config = dict(
    d_model=320,
    norm='rmsnorm',
    norm_eps=1e-05,
    rope_base=409000.0,
    extras=['local attention windows', 'capped logits'],
    lr=0.00116,
    warmup_steps=395,
    schedule='wsd',
    decay_shape='linear',
    seq_len=2048,
    doc_mask=True,
)
Each number is 128 + 24 x the weight over its row's rms, rounded and kept within 0 to 255. Layers, rows and columns count from 0. Numbers have three digits each. The size before them is the row's rms in percent of the matrix's.

# layer 4 MLP down, 320x1280, rms 0.0432, rows 49-148, columns 128-191
098:142096131092104140106133094139177097113139116125092101124135172080099132116133128120153100141127100125124078079159145138147125163112136150148111147132111135171103124139155120149142096126164113
100:154110170141146138090118144131132166110150118126184139139131138147131159185146115156135157107139139102117130144124100088083105117126127136163124132109104140145092112135087090123108145073139130
102:159129103129093133105098135143172127165114127153152136129144124123131135145131155112109083113131149141101142116133141140142148163176103078169130113165067174133117092099117165167130133135095134
099:140109109139073124129156078134126120112201114127112110128089140107126124109147156125130161126125078160121137115091097150086135123109124083123115177107170121097110099152103134141133140167139149
097:124120100105149122096137115141095139092123134097106150122083161165163157148112148136083150109139102084120112124146121139127135153139125111148106115136067138093112160118121147132098104125089062
104:159141109081138125146158109097089128183105129124101129110124129143115159115122119106125105082130114085161154119134135117158136115137136136154089129098131112104130137111083136109107096104104132
101:126116157141102128148130131132113077107098128162154117125162122106128166127140152110120122134174169144132116120149178150151105106126108154087150135088133150162106119114163163111067048131144201
098:112142113133166151125139148125113127102107106159120175135140121092139124142110156152156156149168103129130132147087143119161113115096153115112118167116141116088140153109154108102096157119127124
098:141094158106142155126146141118144116100166154124117096085128142105109119117110113109126114159084107152144120160096148133107118105115141103128165131102124153137130145169112136160135151156127099
099:140076109110111107115110143175141087140168147159137130146141086121155103138131112116168136146191132109172137164104180146140097109138138137102154089126097150115147145146157100105081123072126136
100:123128162155159116095130106119140171100145142093174114145131173118121100110137128092122125114153130152120148076123133099160144086096170145160169087097119123103128124149155130122087105122168168
097:107142127144138108155117097145151119163127157123125082101107133119082114138123106064105110125108131140101140155108098134130139104123132165110138104124145067129119117117114154095140140140172097
103:109100105146117128125150078174098101146146117130127085134114098135096158126131155129144137128109132187119157129138165117091160116152116105120135112130119108098108106115170123153103117111117138
106:061184147140104133126099168108115124152153150097118111140116080152154105125101100146156133125121126117158079117193127128118133132132144129119111123070150134132122128141135113169185120175160119
097:144118128144068150147134147164098108119099145151139161153136161108122160112093125145125150124140173093155148142121108129093149170162149131146118132119084138133120088135186140191165092111121126
101:140149110137119148091092100111143115144147135167116101131146128160122125159123136126129120083141124132141142108133169141099145130192151175116109128102172113128135141115113147130149141104150122
106:103119082122100165139155101138130129122134168121110127132131140133123109109145153111124123143143103093143131182122107137148122135118113103148115117136101116125117125112076154145101133136134156
099:145152172145150106100154136160130147122154109105134134115097108117110161141169117142133112114148096090134101200129099104190121110115049128126103149094103130135148117135132144146088155117160127
100:158115133117139089148160110101149130110135151159121142123125131148118136151108077137117130142122172120161130114130135126109145110151111133116161131172125135173153116164160164114120132121153106
099:116130137124138126152097097138156129126125146133120142118099146131129146081119138153103118132119123113118132131101143141110157085131104079122093144150092065118107132130131150086109147177119125
094:099138148112109114160146112129128187145160088112072102109058166152111125118101143158097167146062099097114124093127146160135131119164122155089140112149117141129121104127124174136110122144118117
103:165106143120126145104138154141107101130153111159183115148120136074145091149121113080122124159137148155178142092144116102073123160151131125128196126130090097163152105112111147161112143157167137
106:107144099139107103142150119120132135149098119108127115122151154122075125109143090148135109134105124122142142147114097137102123156123117094135122128165101076164181106160119126090134158116115160
101:081096134176078111123116136088118122126125140137103087132108095164145089131095122120117123122133116134112108165153144110126125102122183114096147115092108108107138116145184114116140109136120139
095:108073072124134116101165116126097059144156166084167136134172108188131105119130113163119116143148098101132140125113138152094122117131148131153178095179085144102090117137135114086112131149158097
097:113073094115120118097127139126150160150119146103113154126139143117131158140115102143059115163156136138097134092120131138141127069139108122146146146143109182091132170133137086136190145167108129
101:084161124091151087162137164166131092086132136115151114066133120131118083146147084097071118143061131143095134131101189119129130083126154150174156121092131119105125166130155161123143121188163129
099:136138123136099109110132138152119144161084125132151123104136113163146152086131113178110180135134168129112125129145174137143153164113096104120105113150129141103111130159100139124140082086140176
103:139181118116136137126093171124117127110166141099089072143119127140094119125107118117169144133133134136166148143162153124129108173144112131100122098137122158112156136126131157165131115083127150
100:139091153108121137135094119153090117114130148146142134108152146120174126120148157145093108102121141135145135098166072136116135102105092135118075097137148126103119125147137122127079151125098094
099:172051131135114148165161115082186123141091121120107167166118140134155097136135132128084159096129131179137141143104142099107127127125144097090139133151162093140113171120128126157160121160116104
105:141154116099151130100165098063141142140104133106117126088145122197113137132135124112136093168099095147111114102089119116140094129132145145119120110064141123148135112156185120124125107087120111
101:122129087124159155136112169123087132140131132158140137102121145126096114116088124139110163103175118168122158171155139115111111141199120123095099101129125135130141126109084115137083104125113135
097:113131115170079136120120152102127168132138098140170125103142107136135117127129104131111103165150142159102153141120121119116113163141071089149177129108141097119122157120112082130107174097113093
098:155171168112143143091186162116105165088113119129149085095100131142098160148142152119153145131105108123161113085164143110113162096119113120109173158104167129085114145111186167154158125109138130
096:133106071116121161123134105135116155120118118154116120131138159140127104131127135157143079109160140093141123109148149156123141145153081097098136094141121136121142104140122162135122133113153139
098:071122135149163157132120105115147148128150138141120073129116120186109126093140129145191185125133110119129142126158108108163154116152120138094161129148099135105128091124122136145137170145106156
102:186112140121120135145121127141148147148098131082088138133152109148135120142096141140085142154123135151163147156091114119097153116113163147121117096139094133179123117146089082110133140156104171
099:143114128124112098091122124137117127125120121150086111160143132122124123110097153101152143141154121107123159112137107100160103096151141144136101129141095166106127112146129131074099117104065123
101:147154106091130129110105151100111121115152156087128127112140113131112094156135130137154133139131128097166216082167105152158130091082128127127118137100129109121161139088125153141146172112151149
103:149137082135134134137118151078108126114131142116119093163131049162117163134123123117107124097142133139124144141099127116114133136076074096123128099163071178114148116089152092152163172065131119
100:166084123115141124141105090121143122111100142116124107114149156149125102106107111120100111112131106113131136123144145125122129134098138105093139117126104136168118138166151109116147123119103110
093:143118127145078155071136129161138136139138165117133122114144143206151106105151137166087165130149157109129157102103128148149145158135115159138089094130119149106174132132151114095083149102119154
100:125094138100116096165103099122083097075141157098097131120130140176181103068133125121142103139124122138093105130103115112113132136120147127153147111091135099150115154147120136106137114171132095
101:120162110129113138103135135131110114120111085120123111153145164129118174131149135116196108106172164131123155111141122103101090133108113158100131105124121087149088145097125130088093146093113149
096:103120145127181121174143117117131169076151126138127146191130130150142126125165117113129078150158113165091115155142096131109147147147130125143169151105144130134127127154115085114090122129129098
096:149158133109098135147136135108120144149105130133106137111119184093112117090104095121145122152104092080136154121176143128105115156141134061133152128155139127144143116139131141142181147122157132
100:114116155186112149128119113048093138118129130158150125137099138138180129113116146121145117143129132139156123123142104106118145155130089154145139145120139158116132113120075142158122124130145103
102:177128171120130136144127138143106141181164129112122138123092107131165115153133144186126169119076139111103151140139113134095123139164142105126162114114125133122107141152092109126127104163118108
105:113089100125166144141116140137133109107130114145121059123142097094120151133157095136201124129126150159153128113122103130059175102099128132108163094124141099193135127133138114188144142125151127
100:126117156135158087092176112108142148157132153105110150129139134137120117133119142098122126108116135070109101109153149125115111162137166123130101123141147103110119137132111102122139136125144134
103:167109114091147088157175106080173131124118095097135143149128148072094114108144108116173145140135114123073128138137155138092181143096135103119134119129167118169125110151144164099104130160128089
099:164163125124147136170153111104110114157109148107150124091141138154135165149167110160158102125137116168139111116135098125133155138136169110122145153132096135143137107131105120120090133138131145
101:092152130130126133129157156128144139125127158118103085159107094129102165151104131127137110117109095114106102137158116120137149117089122114122118120127108104147132095146118140138135143097165142
100:123123089138155097115145130139097123142153143097126150103155151128158156155145118138122085201130130110091120124144171093105107143113159107120114139161135130138082110140167128101193102099119117
094:134112110101106138129096094116170137105122132134139116122141120120110192112128134147090153166153138120121164139135135110123162133122144159127126162174087163072050157110156142107140092125153121
095:136074132134112128140112101150064139144116109102118155092107110148170106150120137072128112115151086169123146153117152145145162098163119134147133163170126100077111142128094096109112118141118108
097:140113139142127141106124139119142103137158126142107198120105152132109138135099137124124099158131149162168134109134133124139109131130136123118090147127140102150121128118106139170099114150143144
100:110108110152118121142097122104120142140149174159116126171123126137155132119140198152088148175108125122206169174113104101122143109122130123169124119143137132143137167097096096092105128122115154
097:123118102100159141157142106134142099126139137083094092131100158130104137148131125095137104111101144160182139130105120127164122109126134146160140082160154146126129135086080145139165134106103104
097:117141100152111103115113107123117100137149128122108132137119147104150107125120139142119138136130129114100127137126106086118118179114151129143159119130179110119121113141124125165150097182138150
098:104108112109112150160187121130155132111121119137098100034101117118136116088128074107122159135128102154131094126174167105115115104154127109149127091134132159100131150151128116166102153133134116
103:123131137140135140174117157143128136092126125101113124120127093117118154129145109185148142130106133152172135107099106173132116156154123094147133134101122095157139121105127126123113103120104123
103:165136137116151128109145130154145127129131105127101115150110116145150155143097130137159093126135132187117134124081109144085153119119150111146127120132084134121115108154154077099118131075148137
099:073143130144131101165115125103133104131100161121105146111110134156095158105130127112129120119144124137164146109148130133145113139107129106181106167168166145135112117123169134091139108111118104
098:105118138141136116145125147140120137135166137113111132105144126141089103114120151147130087118120146124142151110104105132158172151151185120127141147120159095117108127129124184170155140118148109
097:161154157115057159083137127140148145160091148138114149105188119112123155153112117129118179162162082132092118114154129124134131124101128134146099122112135153120125135135127120119125130151153132
102:105126115115127131151110127156093114155112138138120126082162134095112112119153128126093136147146149172113120123134132122141135133120101140144098120135110116102125135128094079129151132098103110
096:144152103179107151132118120114117128134130163088149107143121128089117121088112124191191165183087154091117089134103142140146150189165156130089159125105111126093088141148136075100149113091151139
102:096146105106113137113128132156132147114135129116133139104114162149103110129140144098082064143141118127152129153157110149115120096112122111161171121146128129161141123104136202135087118132079196
096:127129120126096101090124077164129090144124135111171139116167139104140128117093089143186093128169164094115145066163176147167108141128177152164146121118096132125149097123145101138162116174136131
094:132122116085130133166114083104139107166176094110101127136119170124151163147127094147133115148122129114135069147143163164163113131186136147174115160158152064117111129100132089144146163121148135
103:167130148153121181117101099129121161123125131137131159115093131121158123132072128128148100107153136127093181116185130128077102103130100105120135143129093091129119150171106120133131112154154141
099:141129120136152138110125134133133160119138153161117131153137113116140109125124133150109104121118114110085094118069162136151130122134166120124140110136108134175136076127141161087105100089102098
100:112142142157119118151145106166128138122095129116096115120106149100114165071151139127143147078116110120140123128152181133066171157165135098155148172136169150102136124111115101113132123099126136
095:110131123124174185131116132141125133116110112138117118152136144121154123190123136147125111095112111120128119128138109102128156125099113102137108132148106126132111109144144121171116115069126136
101:153151138126106135136104116141160103127163096110128099122127165117088117115111111099074124128102108113133126147094116157158138117119140113122118154113134159104120117107128141124113121193163153
106:133106119156135141153097090121117133129095073111090093161133086157159126113154107131110102097113120109105084138127150102126155112128152133101070111149143111127132110144097105102068129088095103
100:118135174150170144132170148110134145163141141143137132142132136110116157122144078111177177110149125132140157090088129105106147132114087135157125107113107117103127148129092123114184113103146102
105:178138136118116152113105135115170129113109172129152109115098154125121165149113109123137117151109103147129103118141121159159100201102108116135137103129129122144122145082125139110141166121145128
102:120120094166098171141147173197159155106192122085093079108119131094144110110121151102139114148138132126130119146123093103109174112115129081089071139117152146099116120120112130129147140138114111
097:160170122088125123087107108118147121112154147116132125106122105132134123139141150123100133121134131150129085121110118092116107149104114119122156105137155177180109106136090101129107136122160138
097:096166117140154154119126087111126157133114124122146136107146093159118162093093151089148127093134120152139113144150133103118144116136110110135108081168048090143119151134152150143135126130089124
104:125136117114144171096142130127065161120132139138176182149134166138152144111146139125131141145069138126115201176135125126148138154153126118145168144126143165123154098141128140123132116148177157
104:110143141165187159112150120117142155128156130126124092135152125191100165163085154100117095093158107137110113129166138128159146125117091110136121135113069112088130114134102138139087165124124170
102:093116121136133155157132145168085123101140102144113111115191099133124110132103144131083122125133155159129165148181140142098091048083156099147111127140118100122128119160135133158114096114120185
099:158149158119103112150143131181128127144134156121136102123126167131121163120092091135116136140126150116154146135155145125100100100151120088156112154139105136098110174100122110104111112056150136
102:168102114084076104116156088137121140160117133110132113106118168111118120131142136095124099108122116127133125116093119145137074122153133135136147138079129094107127108170148139120120115152133140
098:152122154129121148129167143110132144145118142146114112157102174174143159113071098123147124131106144117153154096136136136132138079117120131155164134151100101162108138115105135133134126156167105
096:140117168160140142189112150149135125115100162125117142128108120109109148117174048145114168163066123154106096090119132114099125165105153113101133164074132154139083109093119116126159131119152162
099:127109162140142138101138109108129133108143135141107135114149150156163117085164138132163090097087172158106126133089125139116133102140098122070134153154108178093123118126136153133152110174107138
093:090134139144077100128115095127148111076134150123116113078117132095105118134146134121146134133146129168147102136122139113136113133143123138091114126098080149125126142143124149137164095153096115
096:134107124182081105124109109125117136138118113084128113147179169129156117130120171106097096140172134183155139125116124108136119120103134130072123134119106105124105148172138137124103080136120144
099:180146163151093123123130164116110100133092101112093133164139099158099092120124120156065171134153119144115117110145133121121126137141155127102118122126092133145149145167102105119104116152130095
099:137143134098155093123114124103111117114165089141145094120120094160150101106153151138171126149163126133119122100074148144144118132136125124115126127146120113129134099146122136076158133057170143
102:127131154135092115119155138162116135113162122102139122081161115132132121115168141118137189159168121157144162082136144139127165136144105119138158126141107156143085126130110139139127132126088137
105:127127125101157165129107140125122138104106150099148121112088113097128109137171138107137124140108115103134113151156135144165137134139119110091118156138121160131123160100109141141099117096123133
101:074129143118131118125154075106147135103159147151133105103158188100143118127083160111094109144194109101131114132140100135149115123119115121150104123083133112150131148150120136132123127154109115
102:127146110114162173140149180134131158096110160148146124084098113117125163094114140107148099127125114087159122110139083135120128112128092098126167127132094110105142098115111139133135121122099095
104:117131123130143099129083120123162117172106087151076126136151095138131146097079112079136123136158126109125160133124094149123128081154106161090142105167145136136141140133106118135102139105117138